config = dict(
    num_attention_heads=4,
    norm_eps=1e-06,
    init_std_o=0.0,
    max_grad_norm=1.0,
    max_seq_len=512,
    train_tokens=348900000,
)
Each number is 200 + 40 x the weight over its row's rms, rounded and kept within 0 to 999. Layers, rows and columns count from 0. The size before them is the row's rms in percent of the matrix's.

# v: layer 3 attention value, 256x256, rms 0.0996, rows 19-63, columns 192-255
# o: layer 3 attention output (transposed), 256x256, rms 0.0776, rows 19-63, columns 192-255
# q: layer 3 attention query, 256x256, rms 0.0999, rows 64-71, columns 192-255
# k: layer 3 attention key, 256x256, rms 0.103, rows 64-70, columns 192-255
v19,095,272,197,200,149,214,155,206,174,182,202,314,202,182,194,165,223,276,143,241,206,215,151,159,191,222,245,178,189,193,164,249,155,135,184,280,214,205,295,198,203,170,264,260,245,213,218,189,161,274,173,245,152,180,234,240,160,192,165,178,123,187,188,135,166
o19,097,220,211,155,213,235,261,203,142,158,175,166,220,222,199,179,226,244,247,163,116,219,190,260,115,222,168,188,212,149,221,205,210,119,177,204,192,194,184,195,229,160,177,187,212,201,165,207,199,171,182,219,184,251,243,219,205,244,227,167,185,196,209,210,239
v20,098,303,171,167,237,174,203,131,189,271,207,207,141,130,189,245,210,291,187,107,186,236,204,196,181,220,238,154,206,229,138,191,187,134,138,139,143,208,212,228,272,188,222,154,144,182,184,200,185,123,240,199,221,254,235,167,131,204,231,225,219,223,156,278,217
o20,093,200,144,193,272,184,202,186,166,164,149,245,301,103,157,213,117,177,165,232,222,205,204,216,137,197,216,151,170,144,127,164,178,105,187,152,146,194,218,239,168,185,134,200,186,165,258,137,212,174,158,200,215,164,180,190,165,260,235,176,154,208,183,190,188
v21,102,150,278,210,178,234,214,146,124,141,209,176,227,210,185,213,184,161,177,237,221,208,265,182,214,106,220,221,203,193,220,166,214,165,171,179,208,233,155,226,129,283,186,232,230,233,231,170,205,173,203,251,205,188,221,182,233,142,229,285,242,180,162,155,157
o21,098,243,154,129,157,228,145,165,209,192,207,181,193,184,152,206,207,222,166,263,232,223,238,205,223,235,132,197,220,192,217,237,250,215,170,213,197,236,134,163,194,293,219,248,165,217,146,172,248,275,319,246,243,136,160,227,192,193,171,239,255,181,178,158,149
v22,094,126,175,221,234,232,206,231,188,219,203,251,150,141,157,226,140,291,150,243,212,195,167,203,210,196,220,189,218,206,215,237,211,196,260,221,177,177,158,254,194,278,204,194,235,246,212,178,205,248,213,217,226,183,222,163,225,186,206,264,158,142,149,217,208
o22,096,165,191,224,218,196,246,116,172,184,271,204,226,239,187,209,216,137,190,147,190,195,110,208,215,216,219,281,256,237,248,222,233,136,194,240,217,224,161,215,160,171,163,173,208,190,175,208,253,203,164,240,193,240,167,247,192,283,218,262,149,169,237,221,241
v23,100,187,170,162,180,218,202,220,169,212,201,273,114,242,254,185,152,164,186,238,213,272,169,234,172,203,173,127,246,186,161,187,179,228,182,292,199,199,222,194,206,261,216,247,271,169,178,204,217,193,279,173,129,165,164,257,224,227,149,158,162,235,207,238,155
o23,099,201,281,146,193,182,197,274,208,216,219,207,191,146,286,201,197,194,236,172,239,197,249,154,111,192,226,168,203,162,206,270,271,143,213,215,277,188,203,191,220,145,204,255,221,208,261,172,177,237,226,191,162,205,235,236,155,199,234,227,217,202,260,311,173
v24,097,182,125,214,157,149,247,181,166,236,174,305,207,140,212,181,182,185,194,165,202,173,251,142,210,212,215,141,136,236,103,199,193,216,181,211,195,241,261,124,234,291,218,191,193,274,144,229,204,253,146,129,235,166,214,166,247,175,231,244,196,199,172,207,198
o24,100,105,137,280,200,192,176,139,245,135,177,193,223,218,215,160,235,193,191,156,125,189,219,183,178,248,235,101,230,185,239,249,192,222,245,158,207,231,190,115,241,177,128,209,157,152,189,219,254,222,233,149,160,253,228,237,166,231,216,200,236,224,170,273,172
v25,097,177,202,232,246,214,168,124,180,197,188,247,177,270,127,241,223,246,132,179,169,185,198,184,208,210,145,149,163,199,235,193,244,296,242,205,164,234,219,170,124,162,177,192,187,176,181,301,239,258,135,277,205,200,242,209,199,203,186,202,202,241,226,153,206
o25,095,189,206,273,238,158,172,163,213,149,177,212,196,181,157,225,197,136,205,213,176,187,254,228,178,181,257,166,119,198,191,232,169,186,157,195,159,174,279,109,158,190,151,262,196,136,164,164,144,203,287,236,188,160,234,247,119,177,178,193,261,223,211,238,217
v26,099,257,153,110,186,232,135,188,235,186,142,208,238,172,145,190,191,225,215,206,142,262,192,173,163,179,223,213,174,228,225,188,162,202,183,252,187,188,220,224,287,190,45,218,188,248,162,148,161,177,96,189,237,136,169,197,218,205,149,255,200,248,177,126,191
o26,098,237,238,171,176,200,262,149,187,151,172,233,221,179,162,298,223,250,273,195,234,211,221,201,208,96,241,186,183,172,214,182,171,149,156,261,203,188,257,193,202,138,239,124,168,195,256,219,218,164,215,215,204,208,273,214,204,228,189,126,160,140,169,121,250
v27,096,220,277,187,269,238,209,185,225,188,188,216,248,228,187,198,170,204,214,190,276,226,146,248,164,144,208,189,156,208,202,175,247,168,162,128,148,247,175,209,245,221,216,155,161,211,182,141,157,174,237,191,230,221,164,276,187,219,176,168,226,188,189,175,171
o27,095,194,181,167,200,194,178,221,223,284,178,155,227,215,210,228,255,198,184,120,217,136,215,217,171,188,201,185,217,190,210,184,166,178,147,230,155,219,216,201,163,220,189,218,222,186,204,244,138,202,171,171,166,183,197,197,77,163,175,185,182,214,134,178,230
v28,099,238,189,250,178,241,178,229,206,267,217,234,209,229,166,192,271,134,185,200,150,214,191,200,175,225,212,176,179,153,150,154,176,171,215,179,251,237,175,216,156,235,201,174,138,219,219,244,179,201,246,245,112,244,210,160,172,291,163,277,286,210,192,153,196
o28,098,114,240,205,183,239,231,234,185,188,184,228,169,155,191,153,192,192,241,213,155,123,194,199,185,228,127,188,241,210,183,207,208,247,239,253,160,115,182,163,143,250,197,267,265,176,237,188,116,197,238,129,178,211,204,196,184,168,175,178,178,231,201,227,248
v29,090,266,233,211,250,251,186,267,195,161,188,266,187,206,134,257,120,215,165,222,248,291,201,226,270,229,177,167,212,251,222,201,269,201,142,122,223,188,243,180,168,191,223,215,282,209,187,202,213,121,203,191,227,191,210,175,199,211,173,167,188,166,193,159,233
o29,092,194,146,225,283,208,170,192,173,228,144,234,120,253,240,200,288,196,133,197,176,220,200,169,211,166,227,250,214,125,236,173,242,165,146,153,240,199,221,177,209,120,228,207,190,258,250,182,244,178,166,195,197,210,202,224,120,184,121,171,162,145,186,95,223
v30,101,179,178,173,174,211,177,138,180,190,152,155,182,169,173,245,257,232,198,117,272,203,237,241,265,177,245,205,155,180,197,216,167,263,189,151,155,195,155,194,211,191,197,242,177,185,191,244,206,161,201,284,217,111,154,210,227,180,194,150,240,186,198,230,142
o30,098,178,204,146,206,210,239,131,239,234,227,136,208,192,178,273,189,199,211,234,214,206,168,231,206,199,269,150,240,184,232,168,262,241,117,198,246,246,243,185,198,145,196,229,253,196,181,247,261,222,167,151,212,174,179,235,198,139,221,184,255,144,270,218,195
v31,100,263,196,205,193,170,192,110,277,158,212,229,179,228,239,213,151,108,202,204,135,190,309,178,175,199,275,190,170,195,200,233,200,187,204,190,179,198,154,192,277,176,174,280,160,242,211,201,152,220,213,257,161,325,167,214,204,157,173,123,142,166,228,191,211
o31,102,219,218,244,150,275,180,187,263,179,181,205,148,174,176,211,215,188,255,192,257,106,204,165,254,225,208,110,236,203,180,127,119,206,148,252,145,233,184,229,235,198,176,269,115,149,146,132,177,202,223,192,133,256,185,165,264,273,204,236,226,169,188,205,100
v32,104,180,228,165,204,188,169,227,213,268,185,182,233,178,216,205,189,230,186,121,263,225,213,263,179,217,194,212,184,187,114,206,244,217,126,151,152,258,156,198,200,155,203,180,157,232,218,205,182,185,166,245,154,206,218,239,220,205,252,130,140,186,224,157,261
o32,101,146,146,134,216,184,133,226,212,169,153,134,280,152,205,222,194,165,133,206,243,176,256,248,194,212,208,175,203,189,165,259,136,256,109,168,138,237,206,230,145,240,210,137,217,227,262,211,152,195,257,190,154,160,180,179,213,227,178,236,202,197,283,217,227
v33,103,176,153,202,145,203,213,298,235,131,182,128,168,222,130,224,201,202,201,219,144,118,203,244,161,205,178,219,220,183,250,202,258,223,161,177,250,295,175,232,189,203,204,165,229,217,186,232,163,189,217,247,198,216,211,166,208,270,210,184,152,201,214,183,242
o33,101,164,181,223,226,190,250,124,264,197,248,260,226,214,180,241,213,238,197,248,198,216,172,180,237,202,205,181,220,114,202,178,141,309,160,206,230,209,159,181,146,266,187,185,199,221,195,171,189,217,162,270,190,242,174,225,207,244,217,267,211,133,217,223,248
v34,095,182,166,223,158,209,205,248,163,127,228,223,184,153,171,228,193,291,239,270,220,233,124,203,230,139,125,189,219,300,266,217,204,177,218,216,233,153,188,194,155,184,175,161,135,206,181,204,183,80,158,183,197,194,226,189,235,186,198,168,157,213,208,195,146
o34,098,151,185,212,226,191,264,218,172,194,195,187,148,150,215,189,205,210,248,227,180,246,175,224,206,235,205,211,276,215,237,187,199,161,189,213,165,165,266,204,187,158,198,225,193,157,178,260,215,158,257,142,185,284,147,257,205,214,196,288,231,192,253,204,131
v35,104,252,284,169,157,237,213,192,227,315,179,240,188,211,138,236,209,294,193,185,262,158,182,159,166,183,281,210,216,197,197,227,299,177,219,168,206,189,198,227,202,142,232,246,240,199,224,185,200,257,246,233,244,160,190,203,203,154,239,213,220,196,202,242,125
o35,101,275,232,202,206,246,189,209,228,218,211,139,166,196,154,215,186,204,161,154,210,159,241,177,217,150,237,156,211,152,247,190,218,205,202,225,130,242,159,223,191,197,213,191,191,186,172,212,206,286,176,253,240,157,183,170,244,240,273,236,221,232,234,281,125
v36,096,233,205,108,202,180,229,211,119,167,304,229,162,221,220,231,115,221,243,215,192,214,229,238,250,216,132,208,242,144,208,202,239,203,215,146,194,119,279,233,200,188,261,169,250,247,211,240,189,191,222,205,136,140,145,216,118,199,244,215,214,186,173,211,189
o36,099,161,141,165,208,203,197,229,230,153,160,208,173,201,167,228,212,157,241,211,230,181,231,186,228,253,233,171,173,223,197,224,231,256,251,193,224,263,204,222,207,205,264,194,196,217,224,180,243,261,154,189,164,164,216,160,245,217,220,230,177,199,211,167,243
v37,094,236,215,250,241,172,275,237,119,128,187,208,175,198,186,266,169,158,191,219,265,302,229,188,209,199,262,169,197,241,145,194,197,237,156,220,238,124,217,185,246,69,231,211,214,115,204,158,177,111,195,192,196,179,180,186,239,235,217,148,241,225,113,240,170
o37,104,187,184,186,165,184,170,175,210,138,206,162,152,175,231,213,180,133,236,149,247,250,188,161,216,158,217,138,219,122,181,195,261,208,215,246,274,195,155,172,195,188,180,153,213,204,238,196,196,148,214,217,175,242,246,188,222,116,238,179,165,218,141,172,151
v38,103,140,195,212,157,221,238,227,176,172,274,168,235,223,219,226,169,217,204,96,205,213,208,215,267,195,220,301,253,178,245,161,178,176,194,232,206,241,213,208,182,152,132,272,196,224,178,240,217,156,173,222,174,179,228,238,166,207,249,184,210,218,259,253,250
o38,108,235,158,168,166,154,294,161,225,280,160,137,209,188,236,188,139,169,276,185,184,262,247,254,269,235,160,157,145,219,160,236,255,158,194,96,214,174,171,206,149,188,146,201,202,232,219,289,215,186,182,169,192,171,186,214,244,243,156,176,191,227,227,158,203
v39,093,107,199,209,174,156,224,232,205,229,230,209,210,223,210,205,215,215,164,145,181,199,178,168,185,254,267,251,190,142,212,217,197,233,211,270,139,252,220,189,127,153,231,239,230,222,182,252,194,265,176,223,253,210,214,246,199,237,198,138,196,161,205,155,161
o39,097,211,177,169,195,151,189,203,230,184,235,229,176,264,207,221,229,184,215,266,203,141,200,239,182,272,197,209,219,236,228,257,184,246,156,192,233,170,181,182,192,152,268,169,165,216,190,199,270,211,146,215,159,198,190,230,206,199,262,207,214,215,246,162,262
v40,102,162,217,239,187,176,184,162,197,228,127,217,296,227,192,216,244,215,227,175,228,257,267,179,176,221,214,201,236,200,204,162,152,213,267,164,191,209,231,125,233,144,229,107,141,198,186,203,186,159,236,279,194,250,210,215,162,209,159,134,215,138,217,255,203
o40,102,220,195,186,136,247,180,199,225,132,215,193,154,179,178,172,206,185,260,175,218,136,108,181,187,179,189,222,112,223,196,197,137,217,173,133,239,185,248,189,226,212,188,273,178,244,198,198,214,179,204,252,177,195,245,162,199,222,173,269,137,226,223,180,174
v41,099,257,278,161,224,165,95,259,259,199,219,150,198,173,114,192,149,166,144,234,220,81,267,231,161,133,185,261,156,219,205,231,197,195,152,241,207,156,212,256,262,214,176,213,181,173,165,115,196,280,139,184,185,213,226,148,169,105,146,217,249,237,175,176,195
o41,094,231,181,225,220,140,248,197,220,178,186,191,187,159,213,181,147,151,154,204,102,174,198,192,231,236,231,215,206,224,217,225,200,244,204,181,211,234,175,221,243,245,218,216,92,162,80,194,203,223,180,163,236,259,244,122,199,189,210,219,215,114,202,198,182
v42,095,233,147,145,247,235,223,252,230,174,214,221,238,188,262,184,228,180,179,240,276,159,180,211,262,197,167,114,164,200,229,190,167,200,205,189,202,234,251,209,190,235,198,148,189,228,201,157,209,226,207,276,235,255,156,294,220,152,138,273,173,195,168,202,152
o42,099,181,204,152,190,201,216,105,193,193,201,209,206,217,219,151,169,185,164,255,220,192,177,215,228,151,158,168,219,199,253,124,235,242,203,211,124,235,188,223,138,274,161,154,248,166,258,162,219,194,210,202,205,182,222,233,207,204,211,300,231,274,191,220,284
v43,099,178,227,196,239,235,207,245,200,182,230,233,204,169,193,205,135,154,143,209,128,193,227,219,204,201,152,135,261,244,226,111,217,198,155,248,180,178,215,255,169,238,205,192,179,224,204,128,205,246,277,272,286,237,203,207,184,221,240,154,197,127,263,235,195
o43,098,183,208,157,199,146,209,219,201,253,263,229,242,198,135,216,221,157,217,271,237,221,271,154,202,245,218,175,183,192,119,202,206,158,162,267,197,216,195,206,228,195,213,248,206,247,205,130,185,178,273,200,215,219,178,247,241,185,135,185,217,139,200,155,177
v44,105,194,314,252,164,211,247,220,246,246,190,273,189,243,194,181,199,240,214,130,228,180,217,207,224,198,232,259,177,205,136,126,154,217,142,192,183,180,169,238,243,236,252,180,159,236,223,167,170,164,185,173,247,201,227,200,226,234,137,168,189,94,230,193,174
o44,102,164,206,223,250,158,133,196,185,212,243,195,169,214,254,118,237,266,138,166,301,138,168,178,209,199,168,246,168,211,190,272,200,239,186,188,228,138,225,214,193,208,203,258,250,169,184,184,187,97,203,172,175,139,178,179,243,237,229,212,248,214,206,197,195
v45,099,244,164,223,179,167,201,222,299,201,184,221,117,186,305,170,207,197,245,179,158,196,206,232,253,207,190,121,221,192,155,101,261,148,164,177,255,170,168,220,198,239,204,207,101,252,203,219,171,226,189,163,164,209,231,208,233,234,161,235,170,206,251,238,207
o45,103,57,238,179,200,225,189,159,240,253,161,187,195,187,173,125,264,243,187,178,187,162,234,194,220,220,193,120,190,263,202,195,227,245,259,237,150,155,206,171,187,223,164,199,271,156,260,170,172,171,218,119,158,226,186,170,184,243,159,311,276,225,208,209,258
v46,103,318,137,234,202,244,164,191,108,238,205,161,219,194,246,143,174,309,197,204,231,197,224,160,154,224,205,206,197,208,292,204,144,189,198,153,211,164,203,217,182,228,218,252,236,184,149,186,202,191,250,247,199,185,182,178,198,189,198,245,184,269,205,239,202
o46,096,256,221,207,228,208,149,107,183,169,238,176,212,235,192,257,230,155,190,229,151,225,142,203,268,93,148,271,169,237,302,174,179,178,240,212,115,229,181,168,146,158,141,239,192,143,289,217,242,148,199,219,198,166,184,219,220,262,214,190,223,203,194,198,214
v47,095,184,183,221,205,173,260,212,236,201,205,196,248,195,185,193,211,187,226,232,191,141,185,180,194,223,152,160,200,184,212,113,224,209,249,210,157,244,138,204,210,92,238,211,137,181,156,184,137,207,238,234,221,203,250,226,147,235,164,110,242,198,203,224,157
o47,098,242,200,211,220,235,203,129,259,225,172,263,182,210,211,141,177,147,152,180,147,127,239,147,221,213,234,143,189,231,197,211,237,193,140,285,159,138,151,215,214,104,196,183,139,170,199,223,184,146,187,231,232,195,167,222,221,174,169,211,232,164,198,209,174
v48,103,271,248,226,255,197,212,232,151,170,215,199,215,194,177,221,124,196,175,140,259,219,271,202,217,201,267,136,190,229,194,122,178,229,165,182,222,231,157,171,153,290,209,202,206,233,216,205,207,249,173,185,179,170,200,228,189,172,178,178,225,133,157,210,178
o48,108,146,169,199,176,267,277,154,170,234,122,210,147,252,202,226,206,281,189,196,212,261,205,221,229,241,188,174,321,212,269,295,189,238,137,178,207,212,225,249,184,245,243,204,236,134,221,170,220,182,195,209,303,142,214,187,231,203,221,237,171,237,164,173,145
v49,099,248,172,230,156,149,220,273,278,209,249,226,181,161,218,150,133,172,166,183,274,159,213,252,184,261,272,162,227,197,199,247,217,212,208,268,164,136,203,179,156,131,177,232,184,174,132,158,171,180,166,223,154,263,241,227,240,254,291,249,172,203,196,209,242
o49,104,222,205,246,229,231,193,219,228,258,263,196,238,185,206,151,191,167,270,260,170,207,286,301,135,257,217,221,161,236,243,166,123,203,226,213,240,178,164,176,234,222,212,153,275,194,117,153,229,153,149,186,193,161,200,189,269,225,217,203,174,186,199,229,177
v50,104,215,236,189,177,205,165,192,197,172,117,212,184,306,220,199,165,210,213,220,177,237,252,232,251,217,250,208,201,254,260,221,242,190,172,176,203,126,203,234,254,181,170,206,222,219,189,182,196,188,248,235,253,121,248,227,173,212,191,181,164,186,246,230,142
o50,102,241,225,174,216,207,165,103,247,223,177,121,126,232,230,182,182,209,162,193,180,208,203,218,260,225,274,264,155,192,194,165,269,243,145,177,231,197,238,200,128,157,211,270,175,124,261,105,278,134,283,150,178,167,240,223,190,184,151,148,206,162,203,193,195
v51,102,179,146,202,168,288,208,159,232,229,223,203,233,231,135,260,257,229,240,155,181,150,218,178,263,162,275,225,111,165,244,222,255,234,209,166,192,162,213,260,231,148,248,194,155,263,224,258,223,270,212,220,195,200,165,217,177,215,239,217,174,144,194,213,142
o51,099,256,221,169,187,189,291,209,287,235,207,156,205,287,105,149,244,115,233,172,226,155,218,150,207,198,166,195,126,282,195,236,200,212,193,266,226,158,249,244,213,212,241,118,146,267,179,215,217,212,156,221,173,145,185,221,229,197,144,180,245,244,174,276,243
v52,097,231,273,209,152,204,180,187,195,199,167,218,247,184,280,153,228,298,201,229,152,284,264,257,188,160,165,155,252,153,197,206,200,146,269,204,150,240,193,154,213,166,176,117,252,187,150,150,229,187,269,200,157,202,175,173,220,234,176,172,195,234,144,99,193
o52,100,229,188,142,185,262,196,276,162,181,206,223,272,245,195,201,298,180,210,285,206,232,248,240,165,149,180,210,220,283,196,163,187,190,138,200,197,208,153,203,201,122,178,154,255,214,114,189,221,202,194,216,148,187,223,189,186,208,192,144,164,192,134,125,209
v53,108,312,265,206,245,166,139,185,209,267,219,154,234,120,211,245,184,238,157,186,198,234,152,219,155,197,190,178,137,219,254,214,175,228,183,222,241,207,136,193,182,223,284,191,228,271,198,216,219,183,213,190,152,261,191,236,213,224,174,192,193,210,249,186,268
o53,107,219,219,188,260,224,122,207,173,256,219,175,166,193,250,150,173,217,123,126,116,169,132,206,226,125,195,258,211,201,258,145,198,203,215,202,181,175,137,162,199,164,227,232,255,176,177,229,187,173,186,122,186,169,161,186,225,210,232,231,127,178,206,234,205
v54,105,204,209,192,168,192,275,251,264,100,183,175,165,194,221,213,217,204,189,219,194,183,137,271,170,115,148,334,195,233,143,220,195,171,128,128,180,192,192,278,171,137,214,191,151,254,174,200,174,218,201,268,172,222,145,228,201,269,206,187,160,106,231,181,175
o54,104,145,194,231,174,155,171,213,332,240,256,204,123,223,154,199,217,126,217,203,222,199,185,261,200,264,158,215,183,144,150,203,204,168,210,194,211,246,239,250,208,201,254,181,170,240,159,241,141,171,244,204,198,201,204,185,205,182,217,255,169,196,184,160,152
v55,103,204,284,176,166,217,249,266,190,171,203,191,180,174,285,124,229,224,240,200,213,183,228,238,239,219,191,159,159,232,205,75,306,174,181,233,174,176,233,262,116,203,188,247,190,213,188,236,253,144,204,256,170,191,197,202,177,194,162,232,183,177,213,191,289
o55,105,202,255,185,263,153,177,230,121,170,97,129,231,200,233,172,283,204,274,158,219,219,228,218,258,185,276,186,150,294,200,210,137,157,272,247,220,230,207,226,242,166,216,165,214,206,189,217,168,193,225,131,189,172,137,186,181,181,195,184,207,215,173,168,203
v56,102,264,128,291,203,188,205,187,239,188,137,218,217,167,203,198,189,114,296,179,184,167,192,195,157,266,165,224,150,235,175,160,195,255,164,219,129,205,206,221,230,133,169,201,272,229,240,264,233,178,164,202,181,213,130,151,223,226,215,232,131,246,164,186,231
o56,104,203,134,179,245,184,165,214,298,189,220,173,292,155,232,229,214,170,236,210,190,181,256,277,190,188,265,187,159,120,205,170,229,141,189,232,227,145,206,234,276,203,163,157,237,229,194,241,244,171,224,187,172,248,169,160,242,221,190,178,238,176,184,229,191
v57,103,162,189,223,246,135,214,243,226,218,269,176,250,172,197,177,195,121,216,161,224,239,139,173,194,247,196,231,210,232,167,107,284,136,171,151,215,164,183,280,208,265,184,199,139,207,168,274,238,174,137,228,214,242,136,185,223,140,231,198,244,156,178,99,263
o57,104,165,184,219,252,216,210,173,210,205,148,187,287,240,164,246,224,188,202,164,195,266,185,133,185,219,253,193,143,229,185,228,166,193,188,239,121,96,155,246,231,249,185,172,184,265,288,137,197,232,229,157,178,211,209,176,204,132,222,262,212,269,225,220,200
v58,099,160,260,177,193,214,259,150,213,296,208,221,128,172,126,208,243,193,209,188,260,128,217,242,175,242,220,178,227,137,134,310,199,165,177,219,202,146,206,173,155,161,196,229,195,260,212,212,155,132,169,142,217,202,224,222,233,107,227,260,206,173,219,169,213
o58,097,220,254,223,161,213,156,252,266,201,227,183,218,145,209,218,213,211,218,218,247,186,183,225,240,256,151,191,209,169,200,153,223,191,190,226,152,198,244,101,177,175,226,272,212,225,163,174,242,256,227,257,235,180,165,184,203,236,130,268,215,224,173,183,225
v59,104,167,185,295,171,200,144,164,166,145,220,252,185,221,173,249,164,234,245,150,206,193,127,276,201,176,209,199,244,252,238,201,234,189,183,241,83,262,214,222,231,188,211,204,183,217,261,204,175,126,155,131,141,218,188,178,218,159,134,246,217,191,216,158,181
o59,100,166,139,214,246,262,209,194,165,215,183,243,173,235,206,300,217,228,148,149,226,200,212,236,171,244,132,212,237,297,230,226,225,209,268,248,184,196,235,217,197,171,234,227,240,158,142,247,210,284,226,163,192,136,160,224,189,203,160,220,262,135,275,161,186
v60,094,219,261,245,272,165,214,166,205,218,178,172,132,148,175,155,230,180,214,283,196,187,193,208,171,157,166,193,202,209,183,221,240,211,186,247,248,235,183,164,200,195,262,239,186,249,222,228,185,210,219,238,229,124,155,213,227,230,235,228,215,209,151,185,256
o60,093,136,268,177,251,186,99,211,143,187,136,129,207,66,178,148,109,199,157,194,206,220,200,217,241,130,198,180,156,260,165,193,204,158,164,218,192,198,181,230,171,230,186,244,201,286,133,199,183,140,224,182,244,205,207,237,229,141,237,156,214,199,189,174,137
v61,092,165,240,183,140,240,155,124,156,180,139,199,168,205,153,169,169,113,228,163,200,166,206,159,228,206,188,279,226,233,170,177,219,164,224,214,140,166,208,175,168,233,168,259,183,91,191,232,129,159,210,178,231,190,251,155,234,238,248,196,204,166,205,232,174
o61,094,217,194,222,231,246,203,166,244,156,250,234,192,174,165,162,97,251,233,193,170,185,214,181,167,207,168,254,175,102,199,169,221,105,193,208,181,167,165,210,172,208,173,198,183,184,158,254,125,221,206,145,161,208,214,184,171,188,238,185,183,189,188,199,191
v62,102,217,250,200,181,181,165,205,205,127,195,234,166,123,177,188,147,184,142,137,213,220,221,173,141,170,153,160,229,177,113,147,232,200,197,168,267,155,167,218,175,217,198,149,184,181,248,159,79,197,145,188,273,209,200,184,199,176,222,238,134,185,241,205,228
o62,096,168,183,215,182,207,215,233,149,106,199,286,103,206,174,158,197,240,174,162,174,219,241,201,238,138,206,214,167,169,165,200,203,261,200,228,164,242,105,143,218,260,166,195,223,187,188,223,158,214,121,167,161,220,231,181,228,273,203,270,196,187,170,134,180
v63,099,202,139,147,182,208,215,212,167,147,232,236,222,237,153,235,178,250,196,138,238,172,167,256,137,165,218,313,302,265,155,230,181,184,144,271,195,170,154,164,172,223,223,184,175,132,143,195,212,178,241,150,90,265,217,197,232,230,192,229,146,205,207,220,238
o63,098,143,135,187,201,241,246,208,267,219,228,254,202,175,168,209,206,209,224,218,274,201,141,216,186,126,175,245,237,150,203,204,218,200,212,167,242,221,184,244,128,245,213,181,202,165,225,196,151,275,222,176,281,199,160,197,257,173,213,214,158,206,222,244,198
q64,075,190,250,121,94,175,225,188,162,163,164,140,257,293,126,169,250,165,226,207,118,173,204,140,171,215,203,125,124,227,189,286,201,227,177,209,230,118,185,238,199,163,267,186,170,244,207,175,124,179,191,141,216,222,198,256,231,237,159,198,124,183,209,157,162
k64,079,218,199,243,296,153,134,213,197,174,236,185,140,148,185,205,123,209,147,207,263,174,142,191,198,148,271,281,240,141,232,165,157,181,168,176,161,210,196,178,234,186,201,305,215,146,324,293,267,252,140,230,222,221,185,205,152,155,251,237,194,269,203,171,237
q65,071,253,176,195,199,260,241,170,186,295,202,196,222,225,196,213,176,182,199,228,136,246,221,213,218,174,152,209,181,210,174,188,109,194,186,221,218,211,261,212,192,190,253,165,214,197,152,245,217,227,185,248,251,235,209,231,259,206,206,103,180,231,155,229,247
k65,095,209,262,175,214,169,158,182,188,233,175,184,165,242,155,114,174,196,211,195,224,193,236,235,159,170,118,183,195,204,138,211,159,190,229,269,198,210,225,201,173,184,282,205,193,209,304,264,163,175,191,192,185,182,89,218,215,169,234,191,169,222,174,108,267
q66,090,171,193,131,192,228,143,196,232,204,239,168,214,233,258,149,182,193,224,214,150,180,303,169,172,167,187,213,175,146,267,177,158,298,155,290,207,235,205,192,219,224,157,218,178,163,192,206,158,169,178,248,181,241,236,201,232,135,202,135,158,281,121,296,119
k66,089,232,184,262,254,212,205,220,162,241,137,192,163,160,200,220,203,269,268,197,212,200,223,243,207,208,180,197,200,260,130,247,303,140,228,179,203,211,184,266,204,152,193,156,211,172,232,232,209,235,197,176,130,255,136,200,239,175,226,264,193,161,128,176,249
q67,092,266,235,150,148,187,162,162,189,106,250,166,266,198,205,178,181,296,223,267,147,180,183,162,213,168,200,147,112,194,192,172,183,183,231,251,206,192,224,126,239,212,200,197,143,273,268,207,167,244,251,229,176,170,237,225,218,207,153,166,223,176,214,232,184
k67,085,233,210,211,178,195,234,92,277,218,165,179,171,228,142,99,233,173,143,255,215,159,227,197,184,167,231,214,169,214,219,244,238,166,208,210,192,192,214,220,239,190,191,158,250,198,224,163,116,133,211,238,187,160,145,274,200,245,193,184,271,220,246,165,206
q68,084,215,193,141,220,210,257,179,226,209,174,173,245,229,215,134,198,190,244,160,113,218,170,148,193,233,233,246,137,240,268,190,144,216,216,227,236,219,163,161,194,237,218,217,234,198,170,210,238,282,193,243,175,244,194,209,249,177,178,130,134,203,176,219,180
k68,098,219,219,203,216,160,150,236,189,167,216,202,253,204,199,226,230,218,152,229,217,137,230,203,222,162,165,199,149,197,142,276,206,140,193,204,224,190,125,211,182,185,214,189,153,143,180,256,181,130,198,251,200,219,241,242,243,197,254,205,184,188,274,218,147
q69,084,252,143,265,220,246,239,221,168,206,244,183,230,180,181,235,236,143,198,250,231,162,200,167,212,237,255,247,238,208,238,168,212,201,239,213,189,143,246,147,200,177,220,114,271,161,135,214,203,192,121,195,165,160,160,207,188,234,208,228,170,118,214,130,200
k69,099,181,202,271,168,198,205,150,221,181,186,176,159,127,127,167,148,206,157,143,146,207,162,286,122,225,240,216,233,204,185,220,224,250,168,258,261,222,156,295,205,267,205,160,176,177,128,178,219,286,175,197,183,183,208,185,131,266,134,237,249,187,140,238,156
q70,093,246,144,202,214,168,196,177,148,224,217,163,127,239,163,165,249,223,199,161,207,231,122,217,310,156,162,177,223,244,172,89,200,190,194,240,145,170,219,174,126,153,282,183,170,140,138,222,200,189,247,273,238,279,203,203,199,199,192,242,192,267,227,282,242
k70,102,191,253,224,228,186,176,207,179,198,167,196,207,209,217,197,168,148,180,200,172,204,202,205,208,203,219,219,263,163,219,136,219,242,174,213,273,176,213,218,211,169,237,253,262,241,214,234,235,253,170,256,132,225,207,151,199,190,239,147,213,109,192,165,185
q71,094,273,207,222,227,218,162,179,168,174,154,177,192,145,185,212,210,187,226,191,184,203,128,231,207,198,213,161,148,201,259,165,235,176,222,109,223,199,237,156,152,182,128,101,99,143,176,173,202,254,188,153,217,183,223,163,234,244,172,229,172,216,221,148,224